Part of a small language model's weights.
Size: 13 layers, width 64, 2 heads of 32, MLP 192 GeGLU.
Training: a variant of Adam for these matrices, 157M tokens.
Each number is 50 + 12 x the weight over its row's rms, rounded and kept within 0 to 99. Layers, rows and columns count from 0. The size before them is the row's rms in percent of the matrix's.

# layer 7 MLP up, 192x64, rms 0.111, rows 16-52, columns 0-63
123:54 57 46 33 62 61 46 46 45 66 52 62 79 59 53 57 38 75 49 47 65 49 39 48 67 33 44 40 45 50 31 61 70 52 50 48 69 83 41 51 56 49 54 37 30 42 65 57 71 66 58 43 45 47 28 42 51 48 63 40 57 56 59 42
098:66 30 36 37 48 38 50 52 53 55 34 76 61 65 53 61 55 30 69 44 45 30 69 78 70 46 36 49 43 47 36 34 61 49 67 53 49 39 50 42 45 44 63 62 56 32 41 60 47 45 50 48 56 47 46 34 53 34 72 62 48 58 64 56
108:62 31 54 47 45 63 70 40 42 29 59 45 46 36 56 59 41 57 47 28 61 49 62 63 52 46 69 34 43 51 36 47 46 63 53 41 36 34 73 36 45 67 50 53 55 77 71 49 34 65 35 42 64 41 54 56 50 27 40 62 58 40 48 40
101:29 49 59 51 59 57 54 42 62 62 62 56 38 49 59 44 34 23 70 49 49 48 79 48 48 61 38 38 55 50 54 39 43 64 50 61 65 28 34 24 57 43 51 70 57 27 59 40 61 45 51 40 56 34 43 65 58 63 34 47 57 61 42 63
113:60 37 49 49 42 36 44 37 40 71 52 63 39 51 32 41 36 44 44 54 36 47 33 50 44 41 47 45 55 31 54 46 39 61 47 66 56 58 35 63 43 43 73 40 42 80 41 64 54 65 40 49 42 50 44 71 27 73 32 47 31 39 61 42
088:38 50 57 43 49 56 76 39 40 65 29 53 68 43 46 46 49 55 46 29 70 40 55 56 62 83 51 46 52 72 53 40 45 57 46 37 33 50 43 43 42 71 49 48 27 49 67 43 56 62 58 57 56 52 48 66 63 59 37 47 64 22 39 45
126:60 69 69 44 63 38 74 77 40 34 50 20 52 56 49 58 61 42 67 53 54 52 51 37 58 62 52 64 51 54 35 37 81 42 44 48 53 35 72 41 46 32 65 46 54 63 40 44 70 47 57 38 49 49 55 48 47 52 39 49 52 49 33 46
107:54 60 29 42 50 47 56 74 45 29 54 67 46 29 51 51 55 42 63 37 50 47 63 51 63 62 67 57 64 66 31 45 54 39 60 58 64 67 29 37 53 37 63 42 69 45 40 34 30 62 43 48 60 77 52 49 58 64 61 57 55 58 39 57
098:59 54 67 51 35 79 54 41 48 51 56 26 47 48 31 44 19 40 62 66 38 34 52 74 55 49 67 60 39 36 41 54 59 58 57 49 58 37 61 46 62 55 32 46 45 45 71 61 57 59 65 47 54 67 60 43 44 63 28 47 38 41 48 49
104:21 71 50 59 49 67 33 42 46 54 58 47 54 50 35 64 55 64 47 66 72 54 54 49 29 71 44 54 47 40 34 52 39 55 44 34 48 53 65 39 63 42 49 51 52 61 61 72 55 55 41 54 48 43 40 67 31 59 59 68 50 49 81 36
097:54 54 28 51 40 34 36 48 39 46 58 58 60 65 59 43 36 56 40 52 42 44 22 48 41 47 78 27 54 69 38 57 61 57 27 75 56 56 33 29 45 64 42 49 54 41 59 58 51 51 37 46 38 59 30 70 62 50 56 58 54 55 46 50
090:80 24 57 27 26 52 57 54 66 61 63 57 54 54 36 50 67 44 52 61 53 51 47 31 66 58 60 54 49 61 57 45 34 54 23 48 42 45 43 33 52 42 59 37 55 59 49 57 49 66 37 58 27 44 47 52 34 63 39 34 33 54 43 55
089:49 40 61 33 82 46 65 60 51 46 49 54 52 63 58 55 52 38 35 67 72 74 52 45 74 30 55 65 28 49 51 43 46 58 44 45 27 39 52 54 56 53 47 44 49 48 60 66 72 58 54 51 36 58 34 28 61 45 38 72 48 53 45 48
093:49 54 46 50 56 75 41 52 65 51 61 59 37 34 44 46 61 59 37 41 42 49 58 43 38 41 76 54 43 38 63 39 33 56 73 61 62 38 69 40 40 63 52 40 36 44 58 53 76 44 78 47 35 45 59 51 43 58 51 63 23 58 46 34
096:46 55 43 62 28 72 36 41 53 60 55 46 48 51 52 51 54 52 78 34 60 68 51 49 45 58 46 54 66 46 39 70 45 44 39 62 67 44 47 34 42 38 66 63 34 52 24 57 17 46 35 44 49 73 27 58 55 48 52 43 54 40 54 52
101:49 70 52 59 63 58 58 52 73 55 58 57 63 67 41 49 34 48 42 44 55 67 41 64 50 54 35 73 36 61 34 41 34 50 49 65 22 49 40 56 60 38 36 46 29 58 37 38 39 45 67 44 54 39 74 39 44 45 44 36 52 51 32 36
100:41 52 53 43 61 56 43 54 49 42 61 47 46 56 51 52 59 24 69 48 45 41 42 65 56 62 38 65 51 57 52 53 44 51 58 69 56 40 28 56 34 44 71 46 55 40 51 51 43 45 36 21 47 47 46 57 18 77 58 40 75 46 70 33
098:40 60 66 53 31 57 63 52 60 61 59 51 71 42 69 34 65 41 66 62 36 55 67 51 45 53 37 59 41 56 44 56 45 35 42 47 35 32 40 52 40 58 51 45 57 38 47 44 55 63 62 55 58 65 60 72 71 55 72 63 46 82 35 58
097:33 54 49 44 67 48 52 42 71 44 60 45 56 39 40 51 58 55 62 55 50 59 61 36 50 61 65 32 17 56 54 46 53 48 62 70 47 50 59 47 66 58 32 48 42 55 65 47 30 51 29 44 58 39 65 30 47 70 68 52 69 39 29 66
090:51 50 63 46 43 50 45 38 35 43 58 64 61 53 55 37 63 56 55 36 41 38 36 63 74 36 69 42 60 48 48 43 87 43 56 48 42 60 57 59 25 55 49 52 54 27 52 65 52 42 58 47 55 58 56 51 33 43 47 69 41 69 82 47
096:55 52 71 43 64 43 31 62 56 56 40 51 65 52 52 73 44 46 72 37 25 48 42 55 52 55 25 44 56 39 22 73 39 46 36 64 61 58 35 30 62 58 49 38 66 46 35 59 42 59 59 52 42 44 52 46 60 47 46 50 47 33 36 35
110:64 53 32 68 46 49 60 59 48 49 46 67 61 59 47 48 52 35 38 67 36 17 47 49 36 32 55 49 36 73 69 72 47 74 37 51 57 41 64 57 50 61 41 53 40 42 61 39 75 55 58 48 49 42 39 58 33 48 54 36 60 58 61 59
096:42 48 44 53 38 69 55 59 39 61 70 60 29 43 73 75 46 63 56 52 39 41 49 45 52 52 64 47 49 61 57 57 53 54 80 40 52 11 65 35 45 42 31 59 66 48 56 63 36 50 46 49 48 64 61 34 53 51 53 51 47 42 40 35
100:40 46 82 53 61 55 49 61 49 55 45 55 52 40 49 79 50 40 47 49 59 54 28 45 63 57 58 40 52 55 58 49 41 70 41 46 34 66 51 45 44 41 77 76 58 60 74 59 54 54 78 38 62 57 51 51 44 40 43 61 44 49 64 28
092:32 48 57 57 72 53 35 58 47 37 45 38 49 39 73 44 54 52 42 41 46 49 47 65 63 49 58 48 30 50 32 32 51 57 68 45 57 37 58 69 42 58 58 50 36 37 27 57 42 40 58 24 39 39 43 32 64 73 57 44 71 66 50 40
105:53 52 72 48 57 37 63 26 50 57 62 28 43 38 44 47 44 37 38 77 59 57 28 53 60 50 49 34 41 63 70 55 53 57 55 37 40 48 56 77 47 40 54 47 57 72 44 39 50 57 64 57 28 31 52 56 77 46 52 53 48 61 55 51
103:65 71 43 76 42 32 51 54 36 34 56 56 54 40 56 58 47 51 27 47 66 39 51 41 38 45 45 72 48 57 52 37 47 44 33 48 30 65 59 25 48 32 38 52 38 54 48 48 56 43 57 51 30 52 39 67 44 76 62 60 60 68 44 52
102:61 47 26 60 39 55 39 54 35 67 68 61 36 51 47 42 69 50 37 63 60 43 54 43 58 52 55 49 49 30 55 32 65 52 38 63 35 42 35 62 37 56 37 49 40 67 43 39 24 52 38 67 62 58 39 54 47 46 42 45 30 81 45 54
112:55 33 38 52 55 47 55 51 59 47 69 46 19 69 51 34 52 47 59 58 67 66 59 74 33 61 41 45 58 46 63 26 40 15 50 67 51 47 50 46 57 50 55 51 49 40 53 60 56 44 42 52 46 40 51 63 58 73 55 24 57 37 43 51
088:72 36 50 56 69 30 20 58 54 67 40 34 57 39 60 44 41 45 46 47 55 51 63 49 47 65 40 56 59 36 22 40 34 53 53 52 46 37 58 52 41 46 40 41 57 57 50 62 54 54 54 72 70 54 53 43 23 73 31 55 43 47 60 58
088:29 70 56 50 47 37 38 59 43 32 39 35 61 52 52 50 50 46 37 60 64 44 40 67 66 52 50 38 51 24 35 56 47 39 38 48 48 64 64 51 48 40 44 56 37 33 49 61 65 55 50 10 58 43 39 49 63 50 42 60 31 46 53 74
090:54 60 34 37 50 50 58 44 45 58 52 53 48 57 62 73 63 47 56 38 62 59 39 44 43 48 34 72 67 21 80 54 66 42 29 43 57 46 45 55 44 32 52 63 50 69 45 51 29 37 46 73 51 64 60 51 42 41 57 60 58 55 32 41
097:26 43 49 45 65 61 66 45 49 68 41 41 36 51 57 45 52 54 30 52 45 52 55 51 56 70 57 67 36 60 64 48 57 63 53 49 07 53 41 59 71 44 48 49 50 45 57 48 55 39 33 42 54 33 71 43 51 52 41 50 54 31 51 20
095:44 55 36 45 59 62 63 37 47 49 40 49 39 47 31 40 59 47 77 34 63 61 53 68 42 83 50 56 52 50 46 60 72 65 60 33 42 51 58 51 66 71 67 77 57 51 42 47 59 42 54 50 51 36 76 36 41 54 47 49 43 54 61 59
102:42 43 52 63 40 50 56 37 32 69 49 38 52 60 37 51 42 25 29 33 60 45 39 46 16 61 49 49 67 82 51 66 29 55 64 41 57 50 32 41 47 39 53 51 61 51 52 68 42 46 66 50 41 53 38 56 52 46 39 61 39 58 59 50
101:38 60 47 41 43 60 38 58 17 47 41 57 52 65 61 49 45 66 40 59 25 40 46 39 37 50 40 55 36 52 62 65 59 59 41 39 44 34 70 38 42 40 48 46 63 34 61 72 52 31 61 39 55 51 49 47 38 33 33 60 40 39 74 60
103:65 50 42 63 43 44 40 60 50 58 46 54 36 39 58 65 57 50 41 55 59 49 39 45 52 67 42 40 72 60 58 39 62 66 47 52 56 43 46 49 41 43 48 43 53 64 62 46 26 72 41 36 73 23 24 49 32 73 37 49 25 39 42 55
# layer 7 MLP down (transposed), 192x64, rms 0.0951, rows 16-51, columns 0-63
117:43 61 42 51 59 58 54 40 31 54 49 48 86 54 50 79 41 60 61 30 45 31 34 63 49 49 53 40 39 42 55 47 62 50 51 36 47 47 63 73 74 49 49 49 34 59 45 59 51 78 46 30 40 56 27 62 53 50 54 55 63 45 42 54
103:59 67 40 59 24 48 29 30 77 62 40 40 47 34 63 33 63 55 57 50 59 48 47 48 76 62 53 40 61 51 40 44 73 54 42 69 66 46 59 54 47 27 76 48 39 63 55 48 42 52 49 65 52 47 51 44 61 39 44 52 44 60 37 45
115:73 57 55 64 63 49 47 31 44 50 54 59 48 54 48 66 51 64 49 33 56 59 23 57 61 69 50 58 43 46 25 63 56 43 65 38 46 39 30 30 76 40 41 60 61 65 58 56 37 57 70 42 50 53 61 52 74 56 52 59 37 41 43 42
102:58 48 50 42 54 31 62 59 73 40 37 53 48 65 64 39 36 43 37 41 68 71 37 40 66 46 49 34 57 61 55 37 49 54 57 51 44 61 70 37 60 88 32 47 34 53 50 52 48 38 43 20 43 55 58 59 39 45 55 55 57 55 55 61
100:54 36 68 41 52 48 54 51 32 53 36 79 62 69 66 47 31 63 46 56 54 22 57 33 34 47 45 63 68 43 42 45 62 46 32 48 52 56 54 49 56 33 62 45 57 53 56 61 61 71 60 55 57 51 62 75 54 43 48 63 28 53 63 62
093:44 70 45 57 31 47 38 64 45 48 48 53 33 52 60 44 56 52 56 46 28 51 58 29 64 36 64 40 42 53 43 40 71 55 49 55 81 39 38 37 62 49 64 49 54 47 21 50 61 46 51 32 42 48 54 44 45 49 31 40 40 58 73 24
125:38 77 52 52 62 52 33 61 58 41 37 66 33 53 61 54 61 48 60 57 63 39 52 50 44 47 64 52 41 39 47 69 59 44 51 57 52 28 63 59 55 62 49 75 48 55 67 44 51 30 44 33 18 40 56 56 49 47 32 64 60 36 40 28
109:64 45 38 59 54 58 47 32 35 53 27 46 61 53 69 56 63 60 42 66 44 71 45 33 55 63 57 46 38 57 35 49 62 53 39 59 42 57 35 39 53 84 46 59 44 43 64 55 39 57 51 69 57 74 63 36 25 37 43 44 52 51 43 65
097:53 34 63 33 53 53 53 43 56 35 49 39 41 47 46 47 70 48 41 78 64 56 55 56 61 38 45 28 51 44 60 44 23 27 49 44 75 28 43 40 44 40 52 50 72 54 45 52 40 64 46 54 45 24 42 49 64 54 34 55 50 64 66 58
106:43 59 52 60 35 30 66 45 72 39 62 66 58 61 62 61 40 44 41 67 38 39 78 36 53 61 42 48 46 57 61 36 66 54 57 46 64 63 74 38 49 57 41 53 41 41 39 55 62 78 42 46 57 29 53 51 60 49 32 67 60 59 50 46
106:63 37 68 28 26 76 48 40 43 65 65 54 64 53 51 63 44 75 48 52 56 37 60 48 67 60 44 63 41 39 32 56 30 40 54 39 31 39 62 54 48 39 52 64 59 70 48 50 52 45 35 43 55 46 69 43 55 30 53 66 38 53 50 51
091:50 49 63 32 62 54 43 62 41 48 56 50 36 52 56 50 39 60 75 46 36 50 43 58 29 33 31 30 62 44 29 65 49 37 78 47 55 28 49 30 33 55 37 55 36 59 60 51 50 59 54 39 67 49 47 48 58 32 42 66 57 56 71 49
096:46 47 58 51 48 59 65 42 49 34 66 45 43 49 37 34 65 41 58 42 64 52 62 63 64 53 40 65 53 47 88 75 31 38 68 48 50 38 35 50 48 44 35 43 22 61 62 43 50 71 54 51 49 55 62 42 35 45 54 35 35 50 54 38
093:60 56 29 53 44 43 35 49 35 46 58 34 60 68 35 70 53 68 38 40 64 67 36 49 47 73 35 50 52 49 25 58 23 48 48 48 60 39 45 55 53 27 57 42 34 69 58 50 46 53 26 45 55 73 49 51 62 49 57 57 39 56 51 51
089:48 26 44 41 47 28 43 54 56 59 40 43 38 41 53 46 56 42 43 41 55 36 49 15 56 53 44 61 55 42 59 44 93 65 52 58 51 63 49 45 62 53 67 45 57 54 41 28 50 51 56 58 73 63 35 42 38 54 47 45 39 68 46 64
105:31 47 47 85 41 75 74 40 71 34 30 55 42 41 46 59 40 50 52 47 37 51 33 48 54 34 53 46 59 52 65 39 74 44 52 45 60 36 57 41 40 45 25 67 44 46 70 48 43 52 46 50 43 63 50 68 56 56 57 39 54 57 49 62
102:42 72 59 63 43 42 60 65 43 41 38 51 68 41 45 40 57 42 44 52 64 37 53 51 58 34 46 55 62 41 50 62 48 70 49 46 58 48 35 28 36 62 57 48 48 48 56 52 60 74 54 87 43 34 79 44 62 34 46 58 32 56 34 42
101:57 54 61 57 54 36 35 41 40 56 67 43 49 66 56 54 60 49 38 45 47 57 56 59 20 64 54 60 47 37 29 52 61 41 57 53 66 56 34 43 67 41 56 38 71 73 45 64 43 31 62 63 36 60 56 72 50 57 38 33 54 39 25 44
089:67 39 66 58 57 59 55 25 45 54 48 63 46 42 55 25 41 40 42 44 36 56 66 45 48 44 33 56 57 59 45 51 52 56 42 73 44 62 59 59 39 24 42 53 68 49 35 56 64 59 63 29 39 56 44 47 54 79 42 64 22 54 54 46
082:38 58 55 33 40 48 48 66 75 44 47 45 47 33 54 54 42 48 44 61 65 47 51 54 27 46 39 55 49 44 42 44 32 56 29 57 73 32 51 48 77 55 63 44 58 70 47 48 35 61 38 52 23 48 57 47 63 49 42 22 65 35 45 59
098:57 47 45 47 65 35 76 62 69 25 59 80 60 41 52 55 49 31 43 74 57 42 46 47 37 34 44 31 47 39 57 52 47 58 51 37 55 71 49 55 43 38 63 34 51 25 66 38 63 52 58 54 56 51 45 57 33 50 35 36 55 58 41 53
110:65 51 59 26 51 48 62 56 50 51 58 56 71 59 59 28 46 47 40 50 63 47 49 35 57 28 50 43 61 31 30 32 33 49 69 53 51 47 29 34 45 44 49 39 57 57 42 37 69 50 63 44 47 59 50 27 47 65 25 69 37 58 58 60
097:59 52 44 22 67 43 53 67 58 51 57 58 47 50 43 51 61 12 52 59 33 62 27 63 59 55 51 48 49 54 49 48 63 63 40 17 37 73 37 53 44 36 41 53 48 70 48 50 53 55 62 68 46 61 58 53 57 31 64 57 51 45 57 45
092:48 31 69 48 75 64 63 45 21 67 65 52 48 77 49 53 50 45 33 42 60 56 53 54 29 40 47 24 46 52 82 47 62 53 57 59 42 46 47 42 63 53 47 44 56 48 51 60 36 44 33 41 32 58 62 61 52 38 46 48 64 55 37 52
096:45 56 68 36 36 64 45 66 43 45 52 50 48 41 38 66 53 50 65 72 56 44 65 54 42 41 46 36 56 32 72 67 59 46 34 50 45 54 36 45 60 63 26 45 77 62 69 48 35 67 52 39 48 61 57 61 50 38 46 71 38 62 70 56
106:51 74 60 57 42 29 56 65 42 46 45 45 40 40 42 40 53 61 17 71 40 44 59 28 47 43 59 57 60 60 23 42 46 49 47 49 69 56 53 56 46 25 48 56 37 71 45 48 45 54 66 47 35 38 61 53 52 36 53 48 38 57 26 55
103:53 34 45 48 51 63 52 62 59 60 56 47 54 39 62 45 26 62 62 40 43 37 49 43 38 45 60 36 30 70 50 68 46 56 55 49 64 49 47 42 68 75 67 41 37 42 50 30 32 46 68 21 27 53 52 54 47 59 48 55 26 46 56 38
102:56 38 61 36 62 40 46 61 60 59 51 22 78 72 45 51 48 55 64 49 39 51 45 58 38 67 43 40 57 59 43 44 49 73 51 55 52 52 70 64 62 56 24 51 43 50 33 51 60 36 47 65 54 79 69 48 41 43 48 59 51 43 47 70
116:60 46 50 40 50 22 41 61 32 56 32 57 40 31 39 48 44 61 58 54 60 52 61 35 39 57 59 44 33 27 48 29 72 59 75 43 52 51 38 53 32 52 60 61 46 48 54 57 60 54 74 51 40 39 50 47 72 30 46 54 36 68 40 50
083:38 78 65 36 56 66 92 57 35 30 64 45 42 62 50 52 42 54 45 43 40 45 49 55 61 26 42 47 51 53 63 53 54 35 64 56 25 49 47 27 61 57 55 47 56 40 48 50 58 61 45 53 41 57 32 49 58 49 71 55 57 61 58 56
096:58 38 34 57 43 45 37 46 45 53 53 62 38 53 54 56 50 41 43 36 50 47 45 55 31 50 62 27 51 62 68 47 53 50 54 60 51 36 34 45 58 56 21 65 66 61 49 39 48 76 46 64 65 72 69 40 47 43 70 65 76 35 64 45
093:65 54 62 54 50 52 44 32 42 51 63 57 62 46 49 31 53 63 59 52 60 50 42 53 54 65 49 72 25 63 35 52 49 73 55 55 26 37 56 52 50 72 46 49 52 52 72 53 76 60 57 38 45 13 47 58 50 50 42 46 61 46 72 54
094:47 65 32 68 48 41 34 46 49 33 56 38 58 33 47 52 51 53 41 51 15 27 50 66 30 26 47 40 54 32 52 55 47 35 53 59 68 63 76 47 35 32 51 53 37 74 41 56 45 47 50 47 43 57 46 52 44 49 57 48 44 67 56 53
096:50 40 38 51 56 51 33 66 47 50 47 67 40 58 53 60 53 56 51 60 49 43 53 57 38 19 41 53 61 25 79 60 40 47 52 73 50 54 38 54 47 27 43 38 53 61 57 34 48 41 71 63 40 50 36 49 61 84 44 61 44 49 39 61
100:74 74 42 60 37 48 60 63 61 39 62 59 42 51 65 54 67 67 53 55 55 49 47 51 43 58 47 41 60 58 52 30 33 49 46 49 64 51 63 28 61 42 37 72 54 27 54 65 51 47 63 51 60 34 54 56 70 61 47 51 64 84 43 43
103:39 60 67 62 48 42 32 81 54 61 49 54 34 50 51 57 48 51 39 65 46 50 69 74 50 50 46 54 64 39 33 50 49 28 34 33 62 62 46 40 52 53 63 35 52 53 67 38 34 43 63 58 57 37 69 49 69 46 48 36 29 33 43 54
# layer 7 MLP gate, 192x64, rms 0.115, rows 17-52, columns 0-63
099:67 45 56 34 39 40 53 58 51 56 47 37 41 41 69 55 34 52 39 38 46 44 31 35 52 48 57 67 44 48 56 49 66 55 49 50 68 50 26 07 56 47 74 43 57 63 68 59 62 47 48 39 67 58 57 66 62 42 47 58 46 38 56 35
110:65 36 56 50 50 50 48 54 35 53 49 55 48 72 73 27 53 59 56 40 54 35 43 68 58 44 52 65 53 42 51 64 58 60 65 40 40 55 54 51 38 31 59 52 60 42 67 39 49 33 59 28 37 33 54 56 86 52 44 62 29 31 46 57
099:39 48 39 63 39 45 50 55 73 55 32 46 64 55 70 27 43 70 54 26 54 47 38 41 52 42 63 51 61 66 63 57 51 53 53 43 35 54 68 33 27 46 38 40 46 44 46 34 27 47 61 39 44 47 58 61 42 27 54 35 35 56 57 36
099:44 46 69 45 47 52 65 65 44 53 56 54 55 57 78 59 51 68 35 53 41 31 71 63 41 63 46 54 59 55 42 60 67 57 45 29 55 46 27 56 46 62 80 49 83 47 61 52 64 55 52 40 49 51 58 49 72 27 54 46 52 49 50 50
092:21 53 61 31 62 51 41 50 34 53 51 51 41 59 51 23 41 43 46 56 59 45 45 47 66 48 39 47 39 64 38 33 66 33 49 44 59 57 58 47 47 31 73 35 70 55 41 73 59 46 55 38 40 55 50 49 58 59 53 41 62 54 81 69
103:63 34 60 66 50 53 65 42 42 47 58 27 61 52 48 60 38 57 48 43 56 44 25 48 60 44 41 67 41 69 58 38 44 57 53 60 52 72 42 41 37 38 51 46 62 66 45 62 30 49 44 30 67 37 62 49 45 43 71 30 24 68 45 47
096:24 59 54 39 50 28 54 40 68 50 50 79 51 50 52 43 57 37 32 44 54 45 50 56 41 71 32 69 52 41 63 50 31 58 58 44 57 52 41 49 20 31 59 64 45 70 53 55 61 60 60 37 39 42 33 50 64 50 47 44 55 71 53 48
101:61 44 44 51 46 42 53 63 70 39 27 56 46 61 43 39 41 44 50 49 54 44 57 71 47 64 70 41 71 48 75 62 35 51 64 57 52 62 37 62 55 13 50 57 50 57 61 47 33 37 65 50 59 61 41 35 25 63 50 46 37 48 47 61
097:44 48 58 49 61 42 61 42 43 72 51 35 55 43 50 42 42 65 39 44 62 65 41 58 48 51 36 46 65 63 58 38 35 41 54 32 38 39 24 44 73 36 63 38 52 60 62 45 26 36 53 55 48 54 47 66 27 39 61 38 38 40 50 20
103:57 55 69 48 40 43 53 58 64 45 52 53 47 46 31 71 43 39 53 46 68 29 51 49 40 54 31 32 27 54 40 59 41 40 17 44 43 40 33 46 46 30 52 64 59 52 43 55 75 37 46 21 59 49 61 34 48 45 47 40 39 46 57 54
101:61 28 35 55 67 45 33 44 71 52 40 47 39 59 40 58 48 45 70 46 46 39 49 57 39 37 55 60 46 34 60 54 20 33 48 64 59 34 28 49 41 46 42 50 35 60 54 50 47 69 50 47 67 62 50 67 46 40 41 56 53 16 60 45
099:67 42 53 65 66 68 55 58 25 41 60 49 57 50 64 66 44 61 31 46 48 36 53 56 37 51 34 68 61 52 49 59 39 69 36 60 45 64 48 48 59 35 38 58 58 65 85 57 55 40 56 55 48 81 51 63 41 54 55 41 45 56 56 65
103:58 39 38 36 51 47 24 46 47 62 52 61 39 70 37 57 42 47 54 40 53 55 47 32 46 47 40 30 63 30 36 60 47 66 38 51 55 50 47 42 48 47 35 54 45 62 74 50 48 62 61 77 33 70 60 60 45 73 28 30 38 47 52 48
092:57 55 45 50 35 48 50 52 46 44 66 38 78 69 60 37 37 46 37 62 44 65 69 56 22 43 62 56 42 42 40 69 05 42 55 39 56 45 50 43 37 47 40 55 48 43 51 69 59 52 35 44 53 44 51 66 38 46 48 39 51 32 49 46
098:41 60 52 38 43 59 53 64 45 56 33 58 68 71 67 62 59 35 38 38 32 49 65 56 56 49 41 37 32 47 51 45 31 54 41 56 35 50 56 56 75 46 73 49 43 59 58 74 65 44 70 19 49 44 69 41 44 53 50 49 55 43 51 38
098:53 57 62 42 59 45 60 49 60 49 53 53 45 49 59 65 21 48 44 28 47 43 43 48 46 58 43 60 64 52 51 27 55 66 48 69 47 38 37 24 52 38 53 63 53 65 47 65 58 46 49 55 36 63 32 70 71 13 61 64 50 42 46 55
110:45 66 80 43 49 52 52 32 43 51 56 68 68 49 30 46 43 46 39 32 58 55 41 43 27 51 51 35 56 63 69 33 58 66 56 44 57 45 53 57 35 44 53 54 50 38 45 48 60 79 51 54 56 35 57 57 43 40 31 45 32 44 65 23
091:48 58 50 43 38 38 45 81 50 42 59 25 59 38 52 62 66 43 46 59 67 56 35 47 53 64 52 32 47 41 56 50 52 47 74 46 74 42 41 46 44 58 51 63 51 49 51 35 43 26 56 76 58 44 55 57 56 38 61 36 63 63 33 27
088:53 49 44 42 58 34 47 47 58 46 74 46 33 43 50 47 55 48 65 32 76 55 42 39 43 61 52 48 51 20 47 59 30 52 40 59 38 53 46 26 63 42 43 38 47 45 35 46 32 43 57 62 66 69 33 42 55 71 77 54 64 44 53 38
089:53 53 72 29 56 36 60 50 65 49 39 58 48 41 37 62 49 39 18 54 44 67 53 33 55 49 47 35 55 43 65 17 60 65 62 56 56 52 48 56 37 43 71 51 52 42 64 54 62 54 51 31 39 55 38 49 53 70 55 52 33 28 53 55
117:66 55 54 40 56 50 77 42 60 68 46 58 35 34 51 52 45 61 55 36 55 36 33 52 47 50 32 31 41 48 59 38 58 66 28 65 58 37 41 50 20 39 49 47 59 60 65 41 66 68 45 49 47 41 70 46 41 40 34 52 51 52 24 44
089:59 38 31 24 66 58 42 43 51 51 66 54 50 43 39 36 52 23 35 52 43 44 49 48 41 69 39 40 64 33 53 61 38 58 54 38 52 58 35 54 57 42 30 40 40 64 61 67 58 46 39 66 73 59 56 62 62 28 62 35 38 47 62 55
091:59 47 57 46 62 53 52 36 18 50 64 63 37 80 41 51 62 60 44 52 59 65 62 50 50 34 47 48 56 38 70 56 44 59 55 58 81 49 41 58 57 48 43 52 54 61 32 66 41 71 51 31 36 60 53 62 57 41 58 31 35 41 37 57
103:77 42 43 64 52 35 37 68 61 46 55 35 59 38 66 42 50 48 47 42 63 42 54 73 57 74 69 60 56 57 47 69 34 44 51 39 51 49 59 49 48 62 53 58 46 65 34 41 32 33 42 49 39 57 68 54 44 37 65 27 47 32 37 63
091:55 46 45 60 62 48 63 67 48 61 32 57 74 49 61 45 67 54 45 71 48 43 45 37 37 65 36 66 61 71 48 36 35 70 43 40 42 58 47 59 38 30 48 57 47 64 66 47 57 55 30 25 48 58 41 61 37 55 70 39 43 35 40 44
105:72 43 45 39 75 59 56 40 42 65 39 24 59 53 54 46 63 75 42 47 51 55 38 44 64 46 54 59 60 48 48 64 49 41 53 57 54 72 27 52 30 56 64 52 67 62 62 35 50 22 54 53 52 52 46 52 51 36 74 48 47 27 55 43
095:69 55 43 46 53 52 57 50 54 26 61 56 42 45 58 60 49 44 28 37 63 50 70 72 35 66 49 47 42 30 61 55 62 52 43 52 53 13 31 37 46 39 63 65 59 56 64 59 49 58 39 49 36 33 33 69 46 50 43 44 61 31 50 55
101:58 70 66 27 54 53 62 41 42 43 44 65 44 44 35 62 35 59 51 56 47 35 48 37 46 44 39 36 20 51 45 53 39 53 42 44 57 50 62 56 18 29 46 53 48 44 41 73 45 53 67 30 37 55 58 52 71 35 62 65 60 65 49 50
089:49 46 47 54 57 27 58 54 54 87 33 61 39 36 75 52 55 43 56 42 55 56 70 28 58 45 33 59 38 37 50 46 41 61 54 09 38 37 40 72 44 51 52 39 51 54 57 59 43 47 60 49 53 55 54 52 45 55 49 57 39 51 34 58
097:28 72 40 34 55 62 47 61 46 43 67 24 63 56 59 48 44 49 37 48 45 50 53 57 30 60 73 53 39 56 63 40 64 58 39 46 45 61 57 68 61 51 50 73 64 55 68 57 61 38 47 62 36 72 66 73 30 45 53 57 52 51 53 45
094:59 62 41 53 30 37 57 41 49 59 68 67 47 60 73 52 67 58 38 25 50 57 41 61 50 41 37 42 38 57 29 46 46 75 42 55 58 44 39 56 49 45 43 58 46 47 68 45 25 55 55 26 48 57 40 57 39 48 81 53 31 43 62 51
105:47 39 58 32 79 45 39 55 72 62 51 58 42 46 51 46 24 36 66 55 59 73 40 61 46 71 51 56 47 65 36 46 51 51 46 38 37 51 14 59 46 69 52 41 43 45 51 42 41 61 41 47 66 42 53 53 48 44 56 42 44 42 64 26
098:29 31 40 40 52 66 48 51 47 44 47 65 36 35 61 73 38 30 49 53 48 29 32 47 40 48 48 48 43 68 51 48 41 49 48 26 39 39 82 50 66 43 57 45 62 62 52 71 53 57 60 53 46 69 66 53 42 63 60 51 40 36 68 52
092:60 57 43 75 23 52 53 52 51 56 49 71 49 49 44 51 56 59 40 58 68 43 56 63 42 49 52 54 84 58 59 39 15 72 60 43 50 59 50 38 62 50 44 63 50 36 42 57 47 41 46 62 64 34 49 52 60 54 43 44 64 79 53 53
103:63 60 45 41 63 42 38 74 51 42 35 48 25 47 62 59 62 38 36 52 52 57 53 51 52 44 58 89 53 60 76 42 41 43 56 28 51 70 57 44 49 53 45 70 56 60 49 56 37 41 51 56 61 32 43 49 57 53 63 27 41 39 39 61
104:69 33 71 63 32 46 41 46 41 39 48 59 54 71 71 39 41 38 55 75 60 38 45 75 32 57 59 31 52 39 57 54 48 58 56 53 71 49 42 75 41 48 59 43 53 39 53 35 43 45 50 35 29 48 43 54 45 38 47 59 58 50 64 66